From a checkpoint of a small transformer trained on Wikipedia: 264M tokens.
Each number is 128 + 32 x the weight over its row's rms, rounded and kept within 0 to 255. Layers, rows and columns count from 0. Numbers have three digits each. The size before them is the row's rms in percent of the matrix's.

# layer 2 MLP down (transposed), 896x224, rms 0.0409, rows 466-480, columns 0-223
109:138156121163124104159166105183112088143124165129120108124162116090166152129117092113136166137183112170113159145136091138123079195145118118145229143110147131156130131172157132120185139086109121150126139154106164090109164113175144138118198070144136072047135102147059132064115172132073148127133125068202176073136117127146056155143139132110111121058167145147129105061119092134139104113126122120124182138075053115119072123172140098115106133113125122170071183108102083077126158125185121156156130144123106112110125085146148053128089152085166142167138141127129131076149124180150153092087112083158174045128150107122118129080095115151131132157135113149179118148118092127172121177111
103:063188160117155123165142085112087155141111132135065120105152191171125139125202095126098121111113113102137137135137167088142168138160138111156145077092104118168174108119129097130158102113136097140102159123157172129102151168144165113131172172117125085141113165096155155120142135191171103130146133160133109089176074154125181174131063132100162130137144134067094150109139083133163198124116107162136138181113102204160177094118080140130105141122124118085116091187049146166132141098070112039150068122121131180167088111110117144127111124157150113097110089148142151127057102154149142095100103162055135098111078118103157131080188190155108148140125184153152166121130119156082055099141
125:128074098158121117097151147138095115179159121121085118177125123139120130095141033112166125097021120080115098140193165180140086142150167170142131121124135150115106109165125211136116095125151116133091158165068087077120144113095065125148137085148186128092115163116128144175098174104183146097134131170106189128115102120111126118156088103114098172099098199143127115071102115138121063107108142118077148130101124077143104135084145146114113125147185160112140170106134138103141096078101141095206144089123154115153080100069113083042123151124209126139118214097130111120161102160148117074186114099097177117117114090121154137167116111096148133145106129156140108151140141161109141150087
095:111129092158151104137171150121146165061062158093099111121125155071198124095097093085140195108092123088114104146138092126090163139152142166162130191138136145167114155109098117102070129143110106180180070143144112111114105153190123143142178100155109177085120162206126019141158134133187115132157135069127154110098093146105156153162085111128129115150133114109138138126163149155085127082192132075164167133106081097110085147087105109134133097118125089143171092092138146082144149171057160062152097151077100156124166076113190133129107136188129109163121177148118132095139136139185116059149140170126124134121113145126141129151104190130137203144099071138145121181131132104108116107133
076:143125107146109141113088046124194126151109092147113188126084119112158130110122090147159124145094106169128155128156114139184139151177133132122152101114136104132127091113146156072123165176150129148091100138121139082140159083121067100192193112145161089107052124138171170147185127162139096118125058153124132129177102160128117139131094100149136121109093096116123144126187095137110188122137126042206102076167133133131111113136099155125145107093107138116084124155163096096129169154127131092166127079091153057083097110113109139153078108100146123109087184073156122057094143148138187159113121137148149182056091162052068085111116158141078093111129182101122118175167140073173115124123
108:122129191108157078099065176152120146092133083182108127120132143122139144134086126161149098090212120139136062143136141088082105153112144141079165150132167107154156119175102164132135078146134135155144090167209147172051092159104104149094123155162091123123127098164130117192129106095087131077123221152111181130150125114094122170097142122129186173148110174072136108115081105167134136132143118086134214148133150130087142128088095119110122151069130142110123092121148166125107076144176157055157150159158155114147156174146139196132095134127137128175140136150194131121166107132167105145145153083096165146155133127156104127088176146129100142135142102128159085115155230169071119102157
094:119057159117155140076149098131152088140095132108117150119108154191109090161139103162116154137128131101153140121166131101130155136111034212061148107099085126150128095143149133146116108163092115128103107127134150081073113170117177143185171099085091131122150081140138205155162100087044122121135178130153147102150105154090141137104092157095096122137137183082132168169161140144080108163135093133141129135146088070123090073108133158135164102144138134126058136178100053106126123209151154149090124198104159127107171110140082132145106082156167126131093101113099119142078151093103189141170108080076126086141142105091118098117104113127148073118089064146086153073122149115126147189121
120:054118165134127185158131149152106143122128124176126150103148090188156028107181144072127111140109148132163142138076115143136177108105168079149115132136137148087104129166116188138111163132094151157139148226078218183148156095152119151137165080146161143139160156129148126140140130098138089130125155137113100105158129106115140120104112124120068183094126147156100140170121129141096119129090140117180064099098091105136116158118135079096105204175128124157120159066132094099151197123112087084116155222158153101148123132139148131125105124128175113181149192139168136085130104079144181151085121149070085098142089126094084108106138134104182129083124092083161086133130088153102088162096
081:194166100133120137109080087119097146115142097126113103120123072141195127111138155086098108119127187101152066029109107151137119126130164131154089105120121100133161123135222182162194126124037151114111116136114133122181141083117124129157145153109107110118080174133098165177154136109103142146164123120139104092130141105149155155148137130188088149149109128185184072114150154159150137173149080156052110142123147142097119167184122110109125111130147132158090108166163170177178156144135109114175118122115065123085115103109154087188123116033170078132199104137139117096118124157083152135084117119194132112171122102113155138096093083208148113116169144139111101185093090117129149122147
111:122167162168168096135079114098183138125154114064144168172143148189124093070140185215142111126190115153127101124110112180120077156150124099108141118142083098080094120143113133094104074128156085089110136142115147090090127141140065117106149101145121090086077148167201135186119070143118103201144126140127153115112139150083167119180123134097118125154124123137102141134146113143143105121071150059101130140161129144079096089131121109121115132179105115112142156174096101132087143158118197144137161127177084137201121103162045142155141128141159164138068180111070119097090165079081133135137092129113112135105133128158101224125102151118122130101101103194195154127099108165101092081127
077:122175123149125091147167148087140105085157111143105079164111152172146110093142094087127126153164145129138125162099114151158124138134126178134128145121160086131083153114167129104150077096138089119119194097137125182082074129073101165120166147144117135132115106138124122170060117090132146103113142093092140165141136124139165182144183132150131066172160168102181140084147122121109113137159148130056133121133132155197098119134090139151125098080106090143047083118095123099165122187132141136124153099079114100127198144177207174160108116129118068159172119193091089061069129116133133166046139097150183171150118134102174140089090110076120118099123103086125068203124060138163151136121
089:144120011114155125047103090129103096119111135181076144127146112124133143123042096123064086107112109122098112172119134095102145141155131092135166132087125140142133118160127146098122175140094095117172131137077123099113165112125134124080166079090178100113121127086158191072112139139122117126155157192129165098132123166094041077135146134164136141110111096107120138155098125131155150091100093064118141135178106139159071123143134148161173109127093088161126138097116097104173070151103129000095168143096182131090083133169165157131124146130096137137098121096144119191114098155129093144157149118119089113131182189122090134160167081142123158054116086120147099113122152079140135109160
107:131076112116105137170114137136121141106131134128046103171110123068051153156117162107115126119093095194087110157080112159134104125109072080125184150127178125118151188074157160101144125133107154120174107141090162213107095126134141087115076162153139126052182140131089165136148112130157100109145074168126064157112099112098123141099125091120156142108112121118109114126149160139125123161112131157113087082086125156149114138132155145109162099080107129083092087138110112192137111163076139163134082128131085109153122081208184101128108152108142128087143091186132063145061145060118123157199084083068144168129174131098163176113112160138121143109114110207106144169123165165173106113149
100:144138106117137114081152109128133132116095131107162135168148135042098121094111133197134171143111102088122100118220175147196111122195128144152084135108070184099088112110169087074140169158088156219135157143152116133140124144204123155143129173103132138159151093137192144127154105137124135121132131091170086167115133179120134084107204155116087188128121122183054153123149167082162110135178147105107107100161154159140167168092132182134072146074169194129113105145097149107117118153108123169090107088112177181095149142160160150135127168167116146109172141117104116111134154085099117113125194167111153078117120134126144126172125147116114162082095138163193163104181134073130132135136
068:136122122081130109147135167062123123101116140111177167127110132156109071147217129118184097102080141042100078138118168133104156177078087062119109100100118101128166204085075085172068131111143127117106145157101149132134176141158145114114062177065114112115072092107085097113162195159168166131156082113110085099149133138174139122151101131148143119125134118138160112160126131181135202140197163171173121120142133133156111136130140117164091059121116119151063096081156091075075144122095101158155139130135132119095112180115164164163151132125136098111159134156122155156123202168099153172069082105127148135125112139129156075119101130136183156159087174121107129127081122138142142074146
# layer 2 MLP up, 896x224, rms 0.046, rows 467-480, columns 0-223
105:140098119090146135110145148131122114121195144093131091139144092040159119109117125124155128209149126139184093152190083098085086107074163167162076137141113111018051141178180142154060151153155115093136124164152113113091111152105142148050146096123107116188170120145140116101169165076108148105164137090148182115106156114158112125134155152119084118145164146070174136114080133141149097140135067156120148086099130070148091095150108138111108126169146114122116140118105084151091106115098138173081122179133130114124146164085097174115145099061139140119148194132116129153084130152141138095096143141105097135176120153213110151149103148157170146102202066113126095179102123152149132168130
132:138182136118132156137132143127127138106121099168113118104120089126096195129150164167102160186142139103150062129102131108147190122154128098153123166120150127103136165086054078125140123141053166150152104138148163139141111138162188167103104147144113154148201105146167103070159112100121141167095136098165107095163131123138094157122164116153178123118083092141114110153105164087122038139155109113193063138177131158177166109154067076111138115111139127154142091117134066104145132099085091210047167098112054137141174169149150147198129106150123107117153061132128171141112129083094121184075145149132148154073107140142143091108153194172091149083164076120121139123128139073110126106129
096:124114152161171092155131128112153077112074129039091131139088119084135122124129081121154079126091134141137104168132118105140137108101142121097173125184052146138100137068104114119105074201142135152213101108124110159160050160159182125123139079149146137115147121146154100098120082185096124120069135110083164175098084129134130153152144111118105102145106107155100158097106127148132117137172114114144081113131163175095111021102111161084100118108172077121075098077134121074165145155126118080133134117120105167170126138110157201224067113140148144160110097101156116157155127183167124147133096193101140110124152108061119112204112065103117163128120100133095133103134119168145124124121
079:145111105118136145097214114145058064107100123110185074125122122102098186130123133094123175100190085088130084121118167128024084187122054150086091208126105119097121179108147110168098117129103124120160147130090116150149097143072181159095087155109072123120149141126104090104060143120140147111142134073089107124102188099163124123134153133135116137125189135144148131142087173099182094135108078169091167163120110135111173097134144123123129150093147122109172160147118168141147073122123140139150152147150134156093161082120173136114146141196103135178131076203132077182115102100145159142147080104134132138191164119189119158125128181100143151138123143138120137077101118209118153126130
112:087090184170123191196135118187090123136110134116146102214126192124164154147165116169192176126100211139127093167194107159105147073116158143160115192139147075120118110103181150099150126128200075091090126060131106129173080127145190113147093071142142140188081152136069115173103133116150087110164108131132114135113165100197118114147165125131085163130129098135159178188140087100167146125126125148141119112148116124131138110121168166104155110132092103132117146141109117105117122114155151129088160067143103127130113084073127071113146108141135074171126103143116161128101110188149101108102111111137089144143168134153097131180185158086086128147122204154099154178146152104131137143068
084:125142102177100113127193107137133138132135068151111148121092171090164143176092138159144195126132144182125148067129176175104185124111139115133110118112106135150113129090167092118131150081165165116140156097048168167115126177184158145134125055084070165127171171096061088160115192147114168121172057084109060174129194151126163192167134105140106124141136076113161100136130199104131133153159128133140091138150140117096160118146108113123150101174087125135169144124132120130097135113077101174166138119166092130129123147168131077088132158130167169129075083143093171082153170137107111175112130124114174157175140144100183147150121084069173152104082088185101166115149138169133128142096
132:080088188103129128125165132123102130132173137162112127116159125166055074114196143092081161139086093163128074147089153125156133092132172140120108149201171097151175098174105071153128190155109143141127137203091126164159096157170152128136152164088164165165167148125144107167159126121106104159119103102126123106097105163130098095153111166061086145094134066153149142179116163141163121134144141124160163150070129156095109139132126105127112188102129078146099066031105139114128210079155100106107237141170190093130166124173187115153123166112131141094126158156114174133139119122171088128127104165148128143122157140079091104122116158127163115122137128127146100079183120168109106140156
079:069138160129168079168162122148090098124074109111113126094081195138135104175101141115155168111111177107062161125105062178167143142196059138137145126097105096079118052073123070118141142194147152116074108124092116134128095185166121127138183109132113113125196136157146116104140077154116096197141105071167093162093170133140131137124085131124124119107117085112119136165106134109154119117136095088144162133102175158139106083079141116085066107124081118069122157174153084135160136093150199116169180078119090115119134152116129054217125164124094122106081109123099112111124146164142065155162082148139095106089111113105128120165162105114168188120156129117130123156138128158121101159146
108:109098103122090113121101115117140110107117099150144117101109103165153157102155118125097131104142050133133130182163176097091130182173150158127036168134149083115088197150094141146160182154183104189097102150097140139121115119110116095132132172111061164094186111131071137149164153145129140141113070103126044136103162169148110115169161107106090123081133130077158126152125110159157118154214129122168172099093174105138163117126099123076177126111137147080131157117094089145151099066084121129161097153148142145091135177152123145148070107118207119209091149118115154171089130133138100134099155161090160099094052159198137140184152105083139141112124113084150128150097156111089112102177
073:126116070152057095093113161097081120129167122129099067108125118052164112172141130175096104151121131143111077129144137133103118106137136142091115139141104113139110097123142156114143175105111177154078136072166140117189204155197127146160171123186178161126084110124140110177106124115144098088148099095135124106110155119112112193105145077176124203131120073162114068112095170105159143163142128111163135169122126135157156120168120227114154132097097114115093098141120140079108155115184149174179062092150187146117092096134117117118154123115134151113142098113107129145111135126133112204117161178149109141202159062110164098188141183159105144166103081088095102162094125177156153132189
090:125106074126080090201153132117072100114073154100176157137173114203143132167140180189133155119118087170092121154113184146114144170109181147105106133081120164160125163090141135172157158116192097124093145162190148076121096111117132137103128196187121112147149158114162168192086139148147170088136076116117122132142133108136131097119155122176144123103098147120149139194109156158166108179199126137130169131151139206117170094091137130146095114135151163150173062131068153146087130110118136216087091087166126119154075141140162130109140123153139125144172148143138066175147142103157113099107140130178194147097141124155141085150093204109104130127148099114104143174187141159099123100136
101:142131128157087195123098161127162095141086140184127052115119098128128127117171132131151123096127173165064041134146169102137087072216152085121113161134114107084169101188088144157118087161165110171134103127118150108089146113164168173163104148147134122124165154118092149093154148101180110164089115069107075097069126158069094102106110141171119147189104148108141127109130142072131129132126174136091082188112095145135153154170102137149127158181139138104164133135155175058130117136121116104161145069098118102090117089081105101173106113150103205162149098120117167089142133123104103166099104129082158152044100055082125174150114122163148172152108153144142126140168090157145150162139
067:122140104163098147125133179148146129117048207136106134165158121099152114149139122114098112087152126128134112112149103146151168124123132041151132163068133105098156110101121082101068149121181123115130194141199116155150116127076129099061123121180143169128125139191151119151181121107102131121144151089102114170084120120131147149100113115065148103118056149149126189127117093102141130140188049110174160145131111145071155080129133177087156119141113155137117152143125120072104125085073098214161129154129114164125165148123165149149131151145149136160077122119117118156076119173141151148125098147131117124119111144128142182145080163124077249085115126095134154077145164189116147187206
076:154137125130139149171143173104095099108151191115074096143115109097122132123074185122153123128118120118109162106124114133170081056134184066130153123079103134136130068113088098129156124098114124155141143144134061119154110128164158108119173134110147135157135150130114083097194106175140111064086150165188113125098168093153086147193113129096123149124115144150139102156173066086104074114115096141170146188134126119139101148131166079129135131180139135087112101138119119147176098184183165088065128133089139117107134222142135185183140094144162151127161168073089124161142132163138045120126149174159162143121139114079114149136135152045100186137097095105210155165120177089107118084137